config = dict(
    n_layer=11,
    n_head=4,
    n_kv_head=4,
    head_dim=32,
    norm_place='pre',
    norm_eps=1e-06,
    init='uniform',
    init_std_up=0.0648,
    optimizer='adamw',
    lr_head=0.00816,
    warmup_steps=340,
    decay_shape='pow',
    batch_tokens=[8192, 16384, 32768, 65536],
)
Each number is 500 + 25 x the weight over its row's rms, rounded and kept within 0 to 999. Layers, rows and columns count from 0. Numbers have three digits each. The size before them is the row's rms in percent of the matrix's.

# layer 6 MLP gate, 320x128, rms 0.0823, rows 217-288, columns 64-127
094:502507492507482487437527526492526443525482534518499491468533486506463528477496485497492499522513550502482511484475542497502479494472462472455515488468432508486537483484476472494463527487526541
113:493511488506534528500535460498516518485516507498501484497474489523513541475515479533486450523502488481481495459507558508439484502473551491495495489466555471530489524540514456527513452514492499
114:513508493541554499483503503457498504533482493528484455513546509532543500502545491504472440514520521473481471470511528516483509514509523512506510497475543512515535533504478496527482488505517496
107:497481481538474495518485526511489422508523482498534522513499472459494519530483496506478474448486483511497541470471458505438518533514530492511458497498492491539545470474526505526492529474499515
103:515489475532558488482481495488528494495520496481470464453496509498531443514522499509480463525517518501498487516502526478523502458482507483453520521513520581514506560475483510493529449483486489
099:524512522471507487532464533501483529574513514504506523554463527507493520514469467483494498484494535484458514470481509485472511492491546516525510503505518496480500465532506456508536479513540535
107:476504514509527467496476514526489477482498510474502540535464512509482525509488498501505552457501590498516487481439500495486498474516509523548444521496473488473514494511476523540516514524507488
091:505510486493489497498509459509463482514464514508509485523546469506492504505531483524516468482507481505471509486490494510500521515496500506499532463506475480553481485514492475473444544471526424
096:523557507465505487500475518518580500499508486487489505513523485498529420518492526503492499478467509524445463487477489512469499542495503472482539482497513507500481483518530523486541492483465499
093:443502465527489543472497482525540514466531479474525463502496495499479512488493484484468488479508547551492497493504486503482480522494508488503447471485520477500529488461505515492516498476489486
102:457504489483494491466525514521487494471546466492505490467477498467524501554524439494477541514510489450489466499491489562514514492483478489448479494509518500507479497471505499476506478444466496
101:561476542547494460511495493463530504512505506507482532487545490478491468429484498531526485521494464485535486473516524491473458528538517508510526468521509524540516517510526494503473561501470499
104:532557512473493464466509496533544479475515484466513493478474512487489459449506511506507487494482513503513526533477475529513512509504499469533507533529524472496476535458551533509475450490438492
105:501507524438497516513519504547514487534466460501455541522518527479492447492472478461465474500506508466482509526515490470445493511526544474549492491495489560486490487534478480480499464490476503
106:466512489491512499507496498564507515533504464521463520511504498501539490457541481465458483482542543498487531466479508466474510471510530517478446531520503510477507496504530469469484514484526509
098:491551486520497448525511491490482491491514472511501473535514497524499486506461463561505490488500535500452483486505512525509513516521488496469543495492537499488482470532476514505492481489525476
114:514534485511498518478484490485495465489476479494492435476547487462480504528496495486481518507491531467505484494485534486494477464433510522493488509486522488491481521463531476528537494475476558
092:493541512482503508536446494483534460469522462491464502498495531512472479483504480478535545521501493494509505473449490499532507542481509515509500480489519493516496490489509475466505518480491503
095:517544487500493528490442551519530454485535495488496474466531513487493526479504468475504519507510524472519535477488499545509516502513524500515459504488453499471516502471502474466498525489478521
106:514515516521535536498518446540501457548491501532506539506520524481520498473508451470530499510486532501487465503495527484464500498510569534486516472486518487502505487542505524483508494508529532
110:499533485485523490483462435490535483519527466524525493521536513511516450463499491474466457480491510444469468509485491495517465539504517530474497514477493529506503499514519511445464485448477514
095:488456478504515549529448462492512506498507496468497477503526507515511510469492509475518511502490547514495486465461473541503507455455501487573530510458499517510489489485534498492473484489526473
098:508536488487498445536447508508518544554513478534509483521518522514536510483497447543510502436502485511462498514514476520479450490548516561518524509471452505500510519485497480457510481490509522
104:495478476476492495488491523477508499547516543476515546464487467489476511557532439507521471481538520522481494513428503476509458483500500486451495484496481506461496482535519539506505484515505519
113:542530527495569540478515489450479533523515497481510505507519475501498527483485505489474470529523521514477496496472513474446477509522523535513510503486507497523503529494451509455466503494538534
093:524488515463495539470511470492509511474477477501543493429499478528479522474495535510497474466502474515521447535478540479464534503502486480484510490531466494453535474485450514512508551470491476
110:501474455539534489477509527550511485530529428518509502495495498478500520521485461521502500473505529503457543493492535478465461498461506462476495522483450524496520553488492495493505502488502488
100:487474471518524454469506482515465522511474504547504490500487498495496487546524505514502487482537511492472506479464460495506537494456470506508478505504473479480533511492459516538493488531511481
094:474458482495489474532516533504448498500519507512484494520488499535529460462529497511506526508504476515459527469533478453509507475500546519567545497464476510505555486483555515481471508489493512
100:511523510522483486458541497497506489547501525515466481527504529531501500484503515518515480500556454542501477503514502490517495501496488503532515515476528488486508472495509508502516496469535500
092:497500494498528539447541457498468450477511498513524498459520494462550490510517468498476453518513487489508522515514540474485458512479495503456497489481479506532509486525475480514515490489527522
097:491508536458473519528500484461491481494507461503483478520518471511525523511511493493520494478531480478493476548530539506480492532541509501471477495529472512477523504446509515479497481471461528
104:505538512525500517469455544464509485537531505509471514520537503520485498440518455493464489511490526477507479478515545506515507506517478554456488480459471513521527469488480481488515516510482508
089:488459516467512454521503526472528508464512507481479493510483493493512505504470539504503542522505485540464527547471460538459473451491541532493475499544510484508519499540493548487467537481504514
101:476573523507493500519498470526478473485509481486452482485516496484467567468519529477467496524479515509487443518516515513478507443499498473466509490502498491511523526540501480477505482511545522
103:525500476476476523468511487492524475496517487521506500506530544480464478437550470485462527494517541498474528500491506485499465487514524506470480496464486498499526503468492504498499500483458523
093:496533484491463512498469498467488479475537482482464538529517485481531493487501485462474514469506492476483527506531498542495499532518477473493515485507502501462525467462517461512492461454498554
098:530498519500552455482501510504487477512505490510512546495500488516479510485496476517504512484478520492477463519446499481471478487538531478488455509503460496480465511484464471532504534480477529
097:486489476507461490506522487479530448494509495471504510523530546515522487530534510490480556496489513491508481528462523517469506538542454504466474510495490457473480482540554523485492510523495460
097:512497521463476456483436529514502511517521490486486498474484513469546514541504492541508563529487505514445486514527479518485489492501542462511518505506462485464499491538495501512478470553488477
108:536525504495501532492506453501520536472509484522481498505526484491479480477517494442525518515509479514458455499480521507514480503451500516502495516481475500518462484522500525487511447448494474
100:477518476495519508489514550516450514496535523515508517443471456544495496538533482520482488475531509503512517529485435483500511522513473517552488476527451514501474541515471543487489505513513484
107:494520521504503497521521500495525470539512500469519480522509498473539482467524471534474482520499517489487488496505487502489504515497502533464456564486534511482498502519513503442497444458504511
095:492527517495530460560455476498473495563520492497483511506521497510524506485518469472530513499538457536507530450477522494484454472536489473466482496514497519558537480516517478446523492541550469
103:512489500499544493472508472542510474510509460458525472495533537544476505492506481519510535539479520502509468491481494495478525507478513500483527532539516465498495512491440492450476526524531460
097:510520508515513494495477545492493513513519536494504487511527500527514493494546502511470521502525496501517559515498516470466508530511500499534514514478459494504510520458514539461513503521519494
097:492524504487535474533523474501494501539512498556515468514478507499489471489494484539514531488504533450484553504544512458497534505491561450509545472529495494516524484469499498510514453466516452
095:510563474479522482497460510487482515554524466510503499527517494454563497484480463478505493483473493513455480479506560483472467454500494523489523510515491494506498536531466480499473490473504516
097:452465493487516531462475459512489523440484497485515457505503447539477522533453524474496510506513485459491484502509499472516498492461512509538505498483513508503485498526500526502449480456492505
093:444516460469481480514497493479496490510520482540465478471541480480508515538501501534502504473498521470489478505526476523483543472468503460478539517507483483470540488491497488521484457496482500
103:505441548417480499478487478476508517471505486493525466456524472486535484480523479497538501545498470477485503483462497524467488467518489508518514493540469489495519490504511479495433485526491490
099:517483505452490492492443541433484491508540533494488452501550541469523496520485493514492481499512520484526498515504460483508503477577523473487515527513505473485516535498542472488520495508519540
092:515521481498478491482481511486514483482480489478523467454500482488503541456466520542495461563482526482470509518481485469469472484491486515518508530519516541494492511508524473452509516571471470
109:490494478478550530529471442464488527499546492517461466505499527486537486483527484455471527502543516467458501523508505496521475496532518533488540478517525469484453489497539538457500498487471491
099:529488523549494481498511508477519489511501504545550462517502520525516488505528482481494532526492475506488479493528507526480538485470494499451518470486520494494520518513514520470487508507493487
123:450494531524511497470492452483494465497516493517550511507544513527543471492548462535478544461504497496461511485475525505490501501547499503510508510454459509510555495470520504483466506480491493
094:519489510499561518502479492509494481492510447524489468510518490517528468483487444510507524483503482513484489516519511495478468485488523543502526515482506523530460506490522508480511511467480466
108:527522512476508488479497516533506520519534503521506488524491530479498541476491456479494533556509542494494476476509487465468540474521550524507508513564537459495512457534519504531534475513508491
113:503546515492522507493529487538475523528504478500493520498532464485486493476496513532485484445459549503504456504473533504475487498477558481524509518515484464510489477445512486479469520519501499
113:482476454452484527471506473488477497504524504512500519543540500503468502485511531483492471505496492514521507481468542482478454494511515505494506489494495486502491522465561519491471501460511462
095:495466482460511541443513522476476495537556511511526522491529525517511528511481464492480506466458508507514473522474517459526527515553499467452501491508467490516492502509501503459510536525476516
096:538481474525516509477491499488450448501470473547508514494512522476549539518489488497520489468538496483519424476495512482484483500534510557495541517491469519486487499521544542509536501520509518
104:490515467457534512507489466546484494465546464511503482516520472519491450527475529503489524512502514456452424521508464501516473515528522513530467485513532517486471486521515560463478481489468508
094:476487475471568524484490467521511479492510469488517477533516507514507472512495478519473502501471481487427505537494465523453476498470487480498499509466500505494521477490487506479520488474477508
102:484522492500561497515488494545514514510526465503509473519475504482563464500528451487495486504526496494453474513505527466461487512536497569504476507493532508537519503489497525439510507498506458
102:506494526509496496497457518462479529531513489519567532498522475507490481484505441499519476453504498532494515505493524478506519472481513531484479467529484510487498469491512492489468476491551463
096:515476489436466520489508512496500463514488484517494541534512481499488517491509464461471513512517513499526480510454509482499518487534481479523480503480465494535513471567510481488479504508481482
102:517487506482492483502485519508519514496458456503437522486513489458482486505494477495480527513502517478475531490483538503489468494569528499522500515546484492490500474516544478532554472462525549
095:548496472459528479468449532526504493536473465479520501494491483495491505502513537485503511496493521510496514513508524499494523514495479533489496541492504558509475501537516523499494506461519502
098:484489515492502456498526481505512471490542498478488531489463499499492457488494482500508517495472495433517526540487495481523461484483558508514478554450468489465531483491495520475496499463478504
109:497455515515497494515484540513460515500520503489508467517477478458484459492473506506493539512551493478506522553536505511512481534524511510523479469499507508487494512486499541490494514498495472
107:454545513490498482487530494473474520534509501466451501486492511476503520455550509494503489499528563496524456474514489482490458544509501492531490542494510498485465474498505537492488473498503511
# layer 6 MLP up, 320x128, rms 0.0746, rows 217-287, columns 64-127
094:542500524487521472464518556513484480510563532512509483491486510511509513571475519498495502499500474497470476461562488542463530516524474505448489490521501521480468528517513527461545483510472520
108:483508494528474502450475495468492506450526476537515518491526509516477481482505537527561517465506514476519489514483497478509510468478493513474520470475487478521492503458508521515445477484510481
104:474437489503517487487483481536496466511525495484489526489478458524519459548546512478480521490514536486484468485459520527484483497509518488461508495451519526537499503528454518470512497503513480
106:460521459527520483482476499515486512539454465539506537533460498487517452512503504534435490481490529501467489493491489510477461509506480489516470487518459470543493481447499496529500520495507526
094:495509485516476484473507486503505475503463512483511536534515467539501554497493451480524547487510542478466512493511528563444488551551479494485476503483464461476505465516529479535517495476509496
097:495477499504463474533476543536456491529465521476544512506514525459484526440514479487520519479497518479517495474515515509512488471506444516503480499509496503503526543510496476510561512514485471
106:490461547495489477456490480486487505491532493530513537515478497519496484451526463510476491510540503501502516479528498503526480524517484491484490473478466476523487472512503487512396451539510517
093:503518491499518502459459449513507469519487508494531551534507521516525540477515518484495513488489481490496492460496512490508486503565518514508538484495524476497475482492499465499515552500543464
092:535453492546525507485476477479474465522520522483471493488508468506504489472477454539511520492520485500469457531549560496514456526490525503510510490504523531500492487528415476501513502513494483
090:555470522457547482515517514517456473539485465543499513515498514488513481470492523554501509510513501456498487492505494515481511479542511500533527507515448516487525511507496537482473495494479507
103:498504435502532489530478483444528500499507459505522491481496491521438505495489517495512434528493513528513493541538508481489505531533506514481480470476493526496510485457504462531480534483489545
103:541529464501481510524510462519493492518481471472514458541530545497445507513539501558537476535504479526486515435470512532467524483530528549479513536517477501477494501479529471503471517497520490
094:510495466503490481505544489503514507492523485527522523507450488492513491480507543512484485540509472521461545547517475480508515562535510504548471481479501496487487533486506511515464486525481494
106:500487532519486546494496504510510456504468475463462476472519462492500475484431549492514495506494523524521526480501538500495492481548493486521505529497540494489534514502525438526530514480478508
103:472458442519512483474494559538472511525490487535459517449532516513549480512525489493500487487508492497483491471486463499513512459487485544507504486527498486495456469480481472489498481493540467
102:530536500494494476547495499492514464486505510504455483478522534487463545525515491537504503517495477524467519474502491592492507448516479484496497510510462528487512500479511480500555529502534520
109:519455521507510478486509476498476500514476497522470505543500522480485500487486486487453491443498469522469529467532512541480526494496500508505568516494516508505505497549522477470505506512500493
096:502517464485534528499507451471510490519491476541478498448475505574489497508466489508493525506510470508521516513495527488549520506492505483496555504473471491518481485498470527499454470463516485
091:513501481485488511504480549535493462455519537440496508471512522521482535452457492458552537509493498492557530494526525558533522507494507469516495491520485479516468474495523491497490544521521502
100:501527530508505507521519473479472500491463508490546498517522447527526476455532488430530498515483510514462520498469489482505508538454525551493529501495500509527493483534477531534484490497557536
100:548470525518460553494518547478499509503475491504523470501505517474487542496518465508528534457499495492525525460530516486479510480510484488531485499473480509489480560492521478554512517535506509
099:490486490517538491470475532518508503479500509469495518460492490516500524468492457516518486504510498514512465494535468521534460510500491484527509485499497511493450509430495526492526482486505531
104:523462513505522494514513516454550478490531484535507488516518498507486525514537508489495487470467523525467475512522488515466480526468534465449537517553512488477495478527501518440513529510498458
102:527522481516530493477469522461513502502479513511477470523525518444500521479512437555490469505466505520484512516534490502489504506489495486496579486477492465514484501475499489471495488507502512
111:475504451516490474511482501487488491518526500495488574486502497472504516479495482521534489520507509491508488494464507530493504520547496521505504549535503531481530503496506468488530521491507536
102:488488511459517487521512507584519487510530492491507468492495494533490508501470465498488497537475522504547524485516515551466525483461485459510523473521480483505495477532493512519489492508511496
100:487497527515524481465497523555499506552514458526535498530479520524495518520483480480510477506498504515477551460506537447461502518494488454492550501486497527498503536537497493475540503523520500
102:491517538541516452471503486503502488498519510491541532459476570492540463511467473454528468516480495516508493474450503501467488467526495545471509495472485497542499515507450499524508527497460454
104:519491483539485513475497484458532516490493520477501492461513503483441499496481539522522490518504465524505475491495548526487488465482517520491484482500500501546431500483502508527474497529528535
101:432483489522518489485499495451536514457509508461514520462480496514501497502502503495502530499500526533492523543480498497505488516509476464461466495463471481511533482483471462519502484521478489
101:466531480452511550476516482497479483468513492484509505471503507508546491541520547461480488544481490494562520494503489460480460539464467513493476466490515488517556445537507499497527480522542529
091:487485479506535487455507496532502493499544525468500514513513496511511481482479467484509499514505508529505526469464453527468491456514503523486491500485502507513471491508448522475493515475528480
105:466494506465490492530504461482524507453518526491524540484499516448525525551493480488498487452508510520504500495484480468458514473499552500460540532481517494503514515505530494499482490491470477
094:510492474535500474527451526501469499573492481509526538536490523475468492500486455511513481463502517489485503510530511483548508501501460488486505503507475528501523470496470489528472437506520478
096:449469466489491474515498504520532486503503489531462465432496521501493524518494534504502513532475490515495466477545492468511532496482530482536510475486450508510552522497477495448470470457496520
098:494479537528503465512510517494517492503546514506473482521467487474546496508485481519495476482503460481519474517522547498473501529468442525488509498530474501507498538510479512498486522476515468
098:530517495526552504485461510539518501511498494518510456477503504518494489510493500496473507499474521509494466529477566425503487512531546513502483496516463521529525507481482520495534543538517498
099:473477476543497481458502520471515477518494504481494461467521461487523523497473486521489487469512492465492496493533492513526479532455487505471527511457513510506509479434565509480532487496493506
099:516483448506503506481551510507540507502489514503510480467513503513470553476497495557503523516502530507526504491504516543511524486463504512443518529484525488499464510460501511462522505495556502
097:507489506520511510505457513521461551555524463495494548480476446478493524554489545526481519527514450493474462498519504463503460498552480478513495490501528500498499488532514509528549487473537462
106:474469494489487537489493451535490536513465509495533449477514536458505473509512532489468511503480512489516468463517512482532475479506514536532511510505497469502542509477532561546492476477511475
097:486551498447502513493511490477540497521490483494483520496509545521469532525491502481511440474525488466504465465497500449481497493540513504547500499513498484506529459524514462528449523483489486
109:485506547518488496507545514490484503441440506533458463516511518471506542518506505477497514539515509481495481479537528490502443462521484548496496460493499510488538505480471469529514494545509515
100:503486517474503524448511483495503496527526500503478530487454499497475501508518538511466512498522511528475484498491502517494502514458494515536540517476525482507517502534543501542544478487499473
100:491489481487503522535507542509463512507465468504491506506525521514478533492491502523471500507473517512489506513535521447464480521508498513521505529483509508491444524438534464492541505520561553
097:483531465557497531468516492479536519530451480510499514524504486522459450475556495508506514468500484518517466524492487497477502513470518441529515545452495506493505535512500502507480508518489491
100:540511477481502533522488497534471506489468491483513493469523521484495506540511508516447476489473503513493532529515518473506446484524498541506502505427503480462491512492574518468503502462498521
088:491543462495518488504471511473483539556485488492457517536490493465507490469475500468525508511479481534473494470495523491524479464470451530478551477514514475533497484512459516519456510504568547
101:531508516517487510488465532482489533498546518548478500519502516532484492482524484516539515506528511518414511461510468474524485479517559478527509510464529505500496501469521515457476516489498545
104:528457501562508476566465471489469517476539510510515491530484486473495471506508476495536478503537500467510532483523464550504495492469478473496500484479492500453476473521482518484498483451476489
108:469513513460488512465513507498493500508531497460517469518478483535474454493492525500538493469538503505515491550492501475486519537515529487497490509504482475496491478517481529508469495482467464
103:483507455506543482537499510508494545468517477541477503533511461491517470484500486517474474498535544517471488542503510528508493505478534551522490512500503489509528489493459500495516454472506518
096:523499504483491496505522530505485523492481511500495463487508488496504482533463539503472542515510484535470529488488519498466503508467515507469519431475491468488496505475544489564500497500540509
107:502470532569528439470548509511522493504516487469519497537482479484485486483528502533523510508484516491506566527485535510534523512502481464473468509492488525516528496514486494509526496540508498
087:478543489454519444489470482515525491443491478444456511458508478479506482483491501521508492445498533485458496533485497530500510506523480458505473505534504490473477514474484526494543497462458503
104:477456470515496497516477529509528471488540491494534504486548512516514520515528469511528506487478477522496530457500502528498500515497448470518544474488473533538520508508497492481474556526462477
092:481528501496469456479512510495526505524528502487500495481509521450500532497536477503480516538511538479477510460502538543501518490505466477478493484488472493443544498499520502490519484439466487
105:519456511483503460475521523469537501515515497492497505501469520486527493519535429486524469453509490530515489493468482455493476431514494516465487480510495513503514514503492470490536478546513509
112:520512554483499512534558461545480532519532483494467516496523480472442494460529502510489524457467562500509505527469502488469519512498534480531550510554524488503468490517496508499478544506514479
111:523512521508492508447539491510509525456551504486465487460463482512491487471504458488488493509514545518529473489560507502503503478466508462508521493465520533465470510501492502511488478476482519
098:523552490527501517515524497520506538505484461543541490533498524491497520505524503502473506514543496494542495460528501504498473505506500508522547470530548476476481482488473499508538503485502505
103:505537509511527464495532475503520495498527536462497465471475485477433484489500499483466520497487542497526511522524494489512520491456466444473469494524512492459518492513461501485518491479527516
106:492531480533515549489460501454501497497485505473489495503531489511528519460493493523500532496460489516532499503522510484493452535455530486533496481474535531504558515451525478538559505516525498
095:471493521472514545466499503531519539494444498486518498527502496501487500519504504486461500537503464506516510496492504462488446487476517470533483512471545488493535463537534485536524515539510517
093:551513558536478462506510536494504477522519482532508532490527553462467496494475508511489529460520548501497481501505533512481489481528532461511493507476483481438502483506537492530523467491476538
104:539493520509475521559520507480503498514513511481444494497530519515516466507500523515560513511462474470479516522511466481518488527559509473482509531530512508489492538498465500499496500515444482
098:536520462517497528535485511471458507557512490524510469509530493514468472505534481511502458509504579550492528511491506497499538492496501465497529532477519508489505500505490513532528531470521470
103:540492500529526494508491526473485521526531494496488503490544559528518523510556440470532496480536506506503511474518507511509465472443480495460504472517534510509531504499493525496509532477500533
095:567502485487516514475495524523531511523446529548481562486496553522469497504522475508476505479472499503538439471521499483503496491531467498517481498555490538510478518500464505514503541504487518
100:511478478524485471515500512464502472448506510495471515488514509504456497475479491503532530514474464490507554494495490551545487501484482477493524494490495502467513482489531447501492511492478495
110:495481476503486496515501510496436503507442501509484483493475512495509504515526510527467512503542518475458509524533490505511519538516518469503522462509511479479492529481461520495469470462468507
# layer 6 MLP down (transposed), 320x128, rms 0.0681, rows 217-287, columns 64-127
097:504545530496460478547511485509501499482492506539495475488509506541475467501514475518497468483499504481467539529488509500447514516460492487502518525515485483516453493497533524448518464476484500
108:498501541501514495510511487495475491509511501495540491476520484471491463464474494484477480451472483564514529517512530489523563495482496547487511489510560522522472516503475492449505522436511506
108:494465521440456489517521492519477524474502532483516488503521497482513502515497474477529534495529530468577498529518466463486474506517516483476479464518511496491519495474490549501499505480457506
105:505481505559479486547524522514476519528510487542530492501520475480518548475485504486500509450463508509529449472531522472516502518476528460492517490555501513507541516513524493470524468515534487
099:489500492473528465473457451450511526495467502508489501483523485479482472537483460554449501525503528512498442493497536494529511457520466494517523555496463526482478512488518494495512501499489469
098:519534520504445470484489521489499523513525560497525506490515485490496486488486516468499487491469459490528512526508474525487501490515490504487499515477502439460504539529555539528489487513485537
108:467469509466512527471486530475523477474494459494527511504504521475501483511520452483495506518510483468484510476515524508521468511547509495484484480502493527479504489479486465507478475535527484
093:519451452492543469477512519500481522510525545501517498514535527500529512502501495515488486543520509445504531481509477517525525442489512507533507522558512500507498478487506494463503482495474496
093:508495508490511514525514502480519504510552506545470504491531457516552481501527487549507502481543492505520535464516528497528502498502476511516509534528469551495497506532476466508492515492523509
091:505516465464520512490529497509473498489474504554479492442502500473507481497497536511497511540489498472474481509480509537460501500503525511513463514492490493478495502481539510481474528488503502
097:515496466527478488517439528528519536479506503486482487458509470524486488496506503524489513496546506512500561451470516543537524498489480492507515492481479478471492535444487463519523494521471521
104:491474489465537519484544517538515501510522510486514507479523499483503469489506488517478466448516497450471462533517480506554507466494476484541491469523471475537470486470495464507477535485491473
096:504491510542448464490484474503504511502483502525470463501480487506496511512519475528457491487482516464483527496518519530563467479527472494495489534482490470515537511525480491484535474537527532
107:485524506501432477519496500456522541486519495517562459465492481491493497498519515511482510503514511473514518527516538500546491482523479517502517539473537534524522493504474506530522475495494457
103:504461436536470485466550478517468488536524546503491486513487481532502473550503542527499452474500464503514507509467529514521483487508514523480496474456526457485456517502475505489500482486474488
103:495506492482453566502516511515503543505467508477518518530487493489527493509527492462468502493540476518477492475496468502500505483496483492543475475470482465438533460493504476540482520526476499
108:533509488493493521500511447541483509501500497458478486546524524484476512521526511545489477517493449507505530467530504512431507516504520500512463527485475480491511496508467508546451491507498504
100:463473484488523494488461490528487502455540502581529519490498528486508500508482486480492501493480478492538530514513495527526462462497492486455483528512499501598515547510480469467531440496504503
094:483472509476484504510526470484514520515513558500471477517506496548464554526487546491512543490489456523534505488495496475555508505494495459519531477535532511512477486529517532533493530524476462
099:477493512527480551503509481494514502533527509518544514522483515498506457516518523463502497523460501517491500538488488531532511500478511527471534498487508471518462527521487548461495518524497559
102:551512499514500492489485511498492472484444511476502491521516501526484488488528500496502490476516490509505494477501508508424494537519502527516473513495502501420490518498532496514474559500471540
102:489545517518476469517487551475506502482478533526470512475482489470499506491539462483513494497553524542499498511501469534493515510532502488456503481415534488544518519516489510532526492528486504
103:500497467483507513542527505538522486507478484531504494519500464507522513484463439507538523509510500539491499496546499523478504502511561463520508511454503514529484548488496497503539499494537527
107:478489496472485474515491471471498491494489520483503550519497507515499503485503483505463468525474532437469526483514521490517484468512465542516490479555518521457507478503473527536494546489479512
113:532492496533506500483468481479508503512502475473525496544508488508485505510472472498482489534545479506492557506474486464430544481526490491547503469474463510498430487470447546479462500522507519
105:476485505526522542508496505474496454506491513496522523529505518504477486481476514484494492530496567474508461536501507477477501525469579503498519506492511563488483485519478493444474492580511485
099:544526490534506495487468478487504501538499489521519530535532511501522542500538528460524491518463514547514484463533512459470546501467494508503516496502504470534521495517486514482486520475495482
103:539461498523557507487517490502539501507482530545484523484526516540476492480528488501511521529505505561456520512524502496536541503499472471491510494532489496504508470509527544495502517518473487
099:489521503478505501553520466477470519464493468528488531477471495458494467504498461510537498479542499472509485478471504470493510520505498509473535545526486513479496476511440493532511504465497446
101:538510494480503507485504480511529548497507486455504553495504459493511537478478456469527495480532474461513531503472496469559437509532467518500518516490516452488529487524530521515501537473508470
105:504533478490436516536490540553465525481482513530511476499512489494493508522517502511525516556473514521482518502517466519511509524491534507492508481433540480496469479495512484491494500514519494
092:465516485525539488504508500483485438495476514471500498483496456490441511515492451516472478474518482503486497515478535520474455478527490495480506492559458509497489572471525507495506491530521472
105:520500495494534491539494509532431513504509512508500535471517511506496529451495500523504482475500510459511513484509478547446507533479506509458453476500487475540539472481527506507481484496507512
091:522491505499474517486523464488512478475521510536509469498517492510531550539500462484530514507523522426511540499490464505461517548465526495489500493483483480457504511460496448499543492481512531
098:536515485533524513489514469475492485468534538534537550505547495488496426526454524526499486513465499486499527510524482521537498538493515496488493514467478529531492451508514471513493453515473503
101:516442490494485483510501510509541445494497516492509496505499498479490487459499432508485511517519466512517500489499551481535500510500495503450520474556512503525477509458521495483499543488465460
097:517490459535479532539489493488509493500483491507469474478463525495509468472478483486484461542492449515520504508479522525488520535493538483482497506477502512486516485480535442476479504493508516
103:490493452508484500528533459495494499531517490538458485498492453510489497498484454504491503469500509511523524526489520485563449534468452513490477534512481518490471499503527449471458485492498511
104:498519477469488503466529482494552506515497532498517515538490507507514497486486447499493512502508491438539488506508513503560531487499506480507479478515510460526488529499507524522475515513518482
099:506531452556531517479493539495482484520451501482486524515504501483492505522545507507504540481530461514480558524529520511532496510546516487502474512498542489474534521540511484512507562529500525
106:542518503498488471492557443494510500516514531488448493547469500482503498496489457529492489523497485568536531448505517484481488519484483488545517512527500533496510495498487428482496499548488458
097:484524477472488537538505507545454459517479474555479527477499507550528465473483495471509504494469490520469511519517512487478479512488469532521472532533496521514450502521468502496499478465483519
104:517453520547498509528516481523480492476460480527477502487507527509469515509524509496503521481480499461495488524540516456537460544481491493507475506484478487502484487511583488530517545473465496
102:464499515516519495467502485530497493495522495499512512506493541507519545516496492512481508492468440547465512494521458505457537528509515521475486531500518468585544498465522487449482486498535515
102:544495526510505467521473475483518511549499471487485507477496549499525491477512517498533546478526556492534522468468492502561508502492499530522518503485451481491512501473494510500496523528510536
098:517490466526514491520480506519513532502501584491494479527538493488499516512505510490468517495514529509541503520488499495485521525502486491510526505520460487504514497489493561516488490551540514
102:558538509520507498507484485504498548497514489486484514513488492485452483483501513458455533543532538473526510539534546551462494522495537480471484519511484523514487520516454535488465484476491511
088:536462489549480521468514524491485538515480514495485521507490515535486502502514538505551522541503486490523535523537484515578467532523459525533517492459487508481516481512512471496497457531521503
103:492483487498455495523471487496528498468472533465557461517503439486529487513541489496516543556516488462548532521472504511539503514484469496468483452511487468498500514503466514536476519469526512
104:458457479501450542489474523513481472473488504497540481515523496496486519543482475489501494528470515491489491491496489488532507507518494507549467487508505460526497526521485514471509441503508535
105:488505515542485507529497503542480472521511491497541540515458472541513505483513536497461499498494515472505492508518517497482501497446434513494502476482507515486528516457509480484498484513484525
099:527484462478517557502490486525490499541466488553509478490494483450533546515491467499513510485521518486468541524507528500460496485509508446483488518523485537478519523510456517523443494499525482
097:508506516463482504500513529517503544503514495517507517450478529474513468533542500469530521493488505523507515475482508532535486448524467459523528523471468488527513460432500497518432499453475512
102:464523516511501546485519506498503520519459510510504508494495511490490468499520467492514523473464497489480473535492531506481502501561516453549494501511483536515499487501471501496511462503511533
091:463505510530509506500503486522506522507536476484538498507474507510515516538484475515471512505507496436473479498501500514452500475484505496464503476512534502477503469489470506480500444490488462
103:503456496497530461525490536503505493491543513499474507499489515489524523523517490485489472501514482570485487485501492478505535471502504532507470489518491501551487442501485528540527530509509519
091:527459504471533492491476435514553436494541501527490505517491523476481503477471499488499523486550554474470480465526490505449534468486522494472496484486458475481486462454513507465518472492483471
099:474551496497553475529502529481486518517519484489504500523503543514491523487487493462491525495525520458496504500490504472458464499527538465469502510522527467530519507480498527518469495486527486
111:509511590492514465489491509500502506521508491482521496508455510513525492491506501538552523491532508518487476473527503497492519493494448526492513518487510454507501540510487464516478508508525471
106:548528559474469510472509517469489504510521477513472471511469458474482484486547516505532508500514528481509482525502476506499504505552457489526512516475516499495476490522442518533507474494493516
101:463479522526495518483520512466470503508531514504530504460525510482494458486463504510565488525487487448489457533495512455436517529503499525525525510540560482468513482535511515526523507517487477
099:569462508548480503481469474500519479500536507498496532535521529527477484519528495528508514474539520531480556501477458543505444487517471483488498499522506531495502493524477465508535455547510485
108:496491552484494499516548482521529493481515518537540474523477459512485511499494486485484494491542503526506503499476551478509511493513446520488505519576459488495497500525490520483500528496514480
096:496548522509482531517549515508500542482489480505521490545493513497491493498479500461511480539541499502500502496484509472599506520514504534504471476538545508479493499500506494517541513498550504
099:525503503522519480488490519517536516542509470490492489543477513500528489468533473528497493492506494519502448508530544464486512474520563495541466491503529503471514485506541467439525520481474483
100:507581528489488509487489516507488516478485465456513496488503475487506525473492519462499474530473529551490561515511516482484526511494497533440492456486478485506522496465488502529491513459510475
100:480510558482497486514555471523491498485489454502521512500483490477465469462545536506502493448483491419494451484504515485475481478507460513509543536532494492514516508541529517481540488517517475
102:476502484460493528506462469521527547487490480513488482512520486518506526524550465493515504505482505504459530522490487521390503468484530492483492512481495534512492493467506523472508536519463496
093:470466524554466484515487514483486517470522508509466516512499505479501511478489473487486490471466511536549493485517493515510482489509506505472512500531465532527546499513472492551481516511469436
099:531485516514478494543522498512497480448446509502510491492537525527512520494506528507520507505517465558483497528488562504513542433501507462473507494505522483531512508517485461513521514485517526
110:498492500462493523483535519464467506468512476472553509539508500485518493437525496476531531542485527450502496467535523459485476497497488474496479494522509496483488498487470488539515522493509468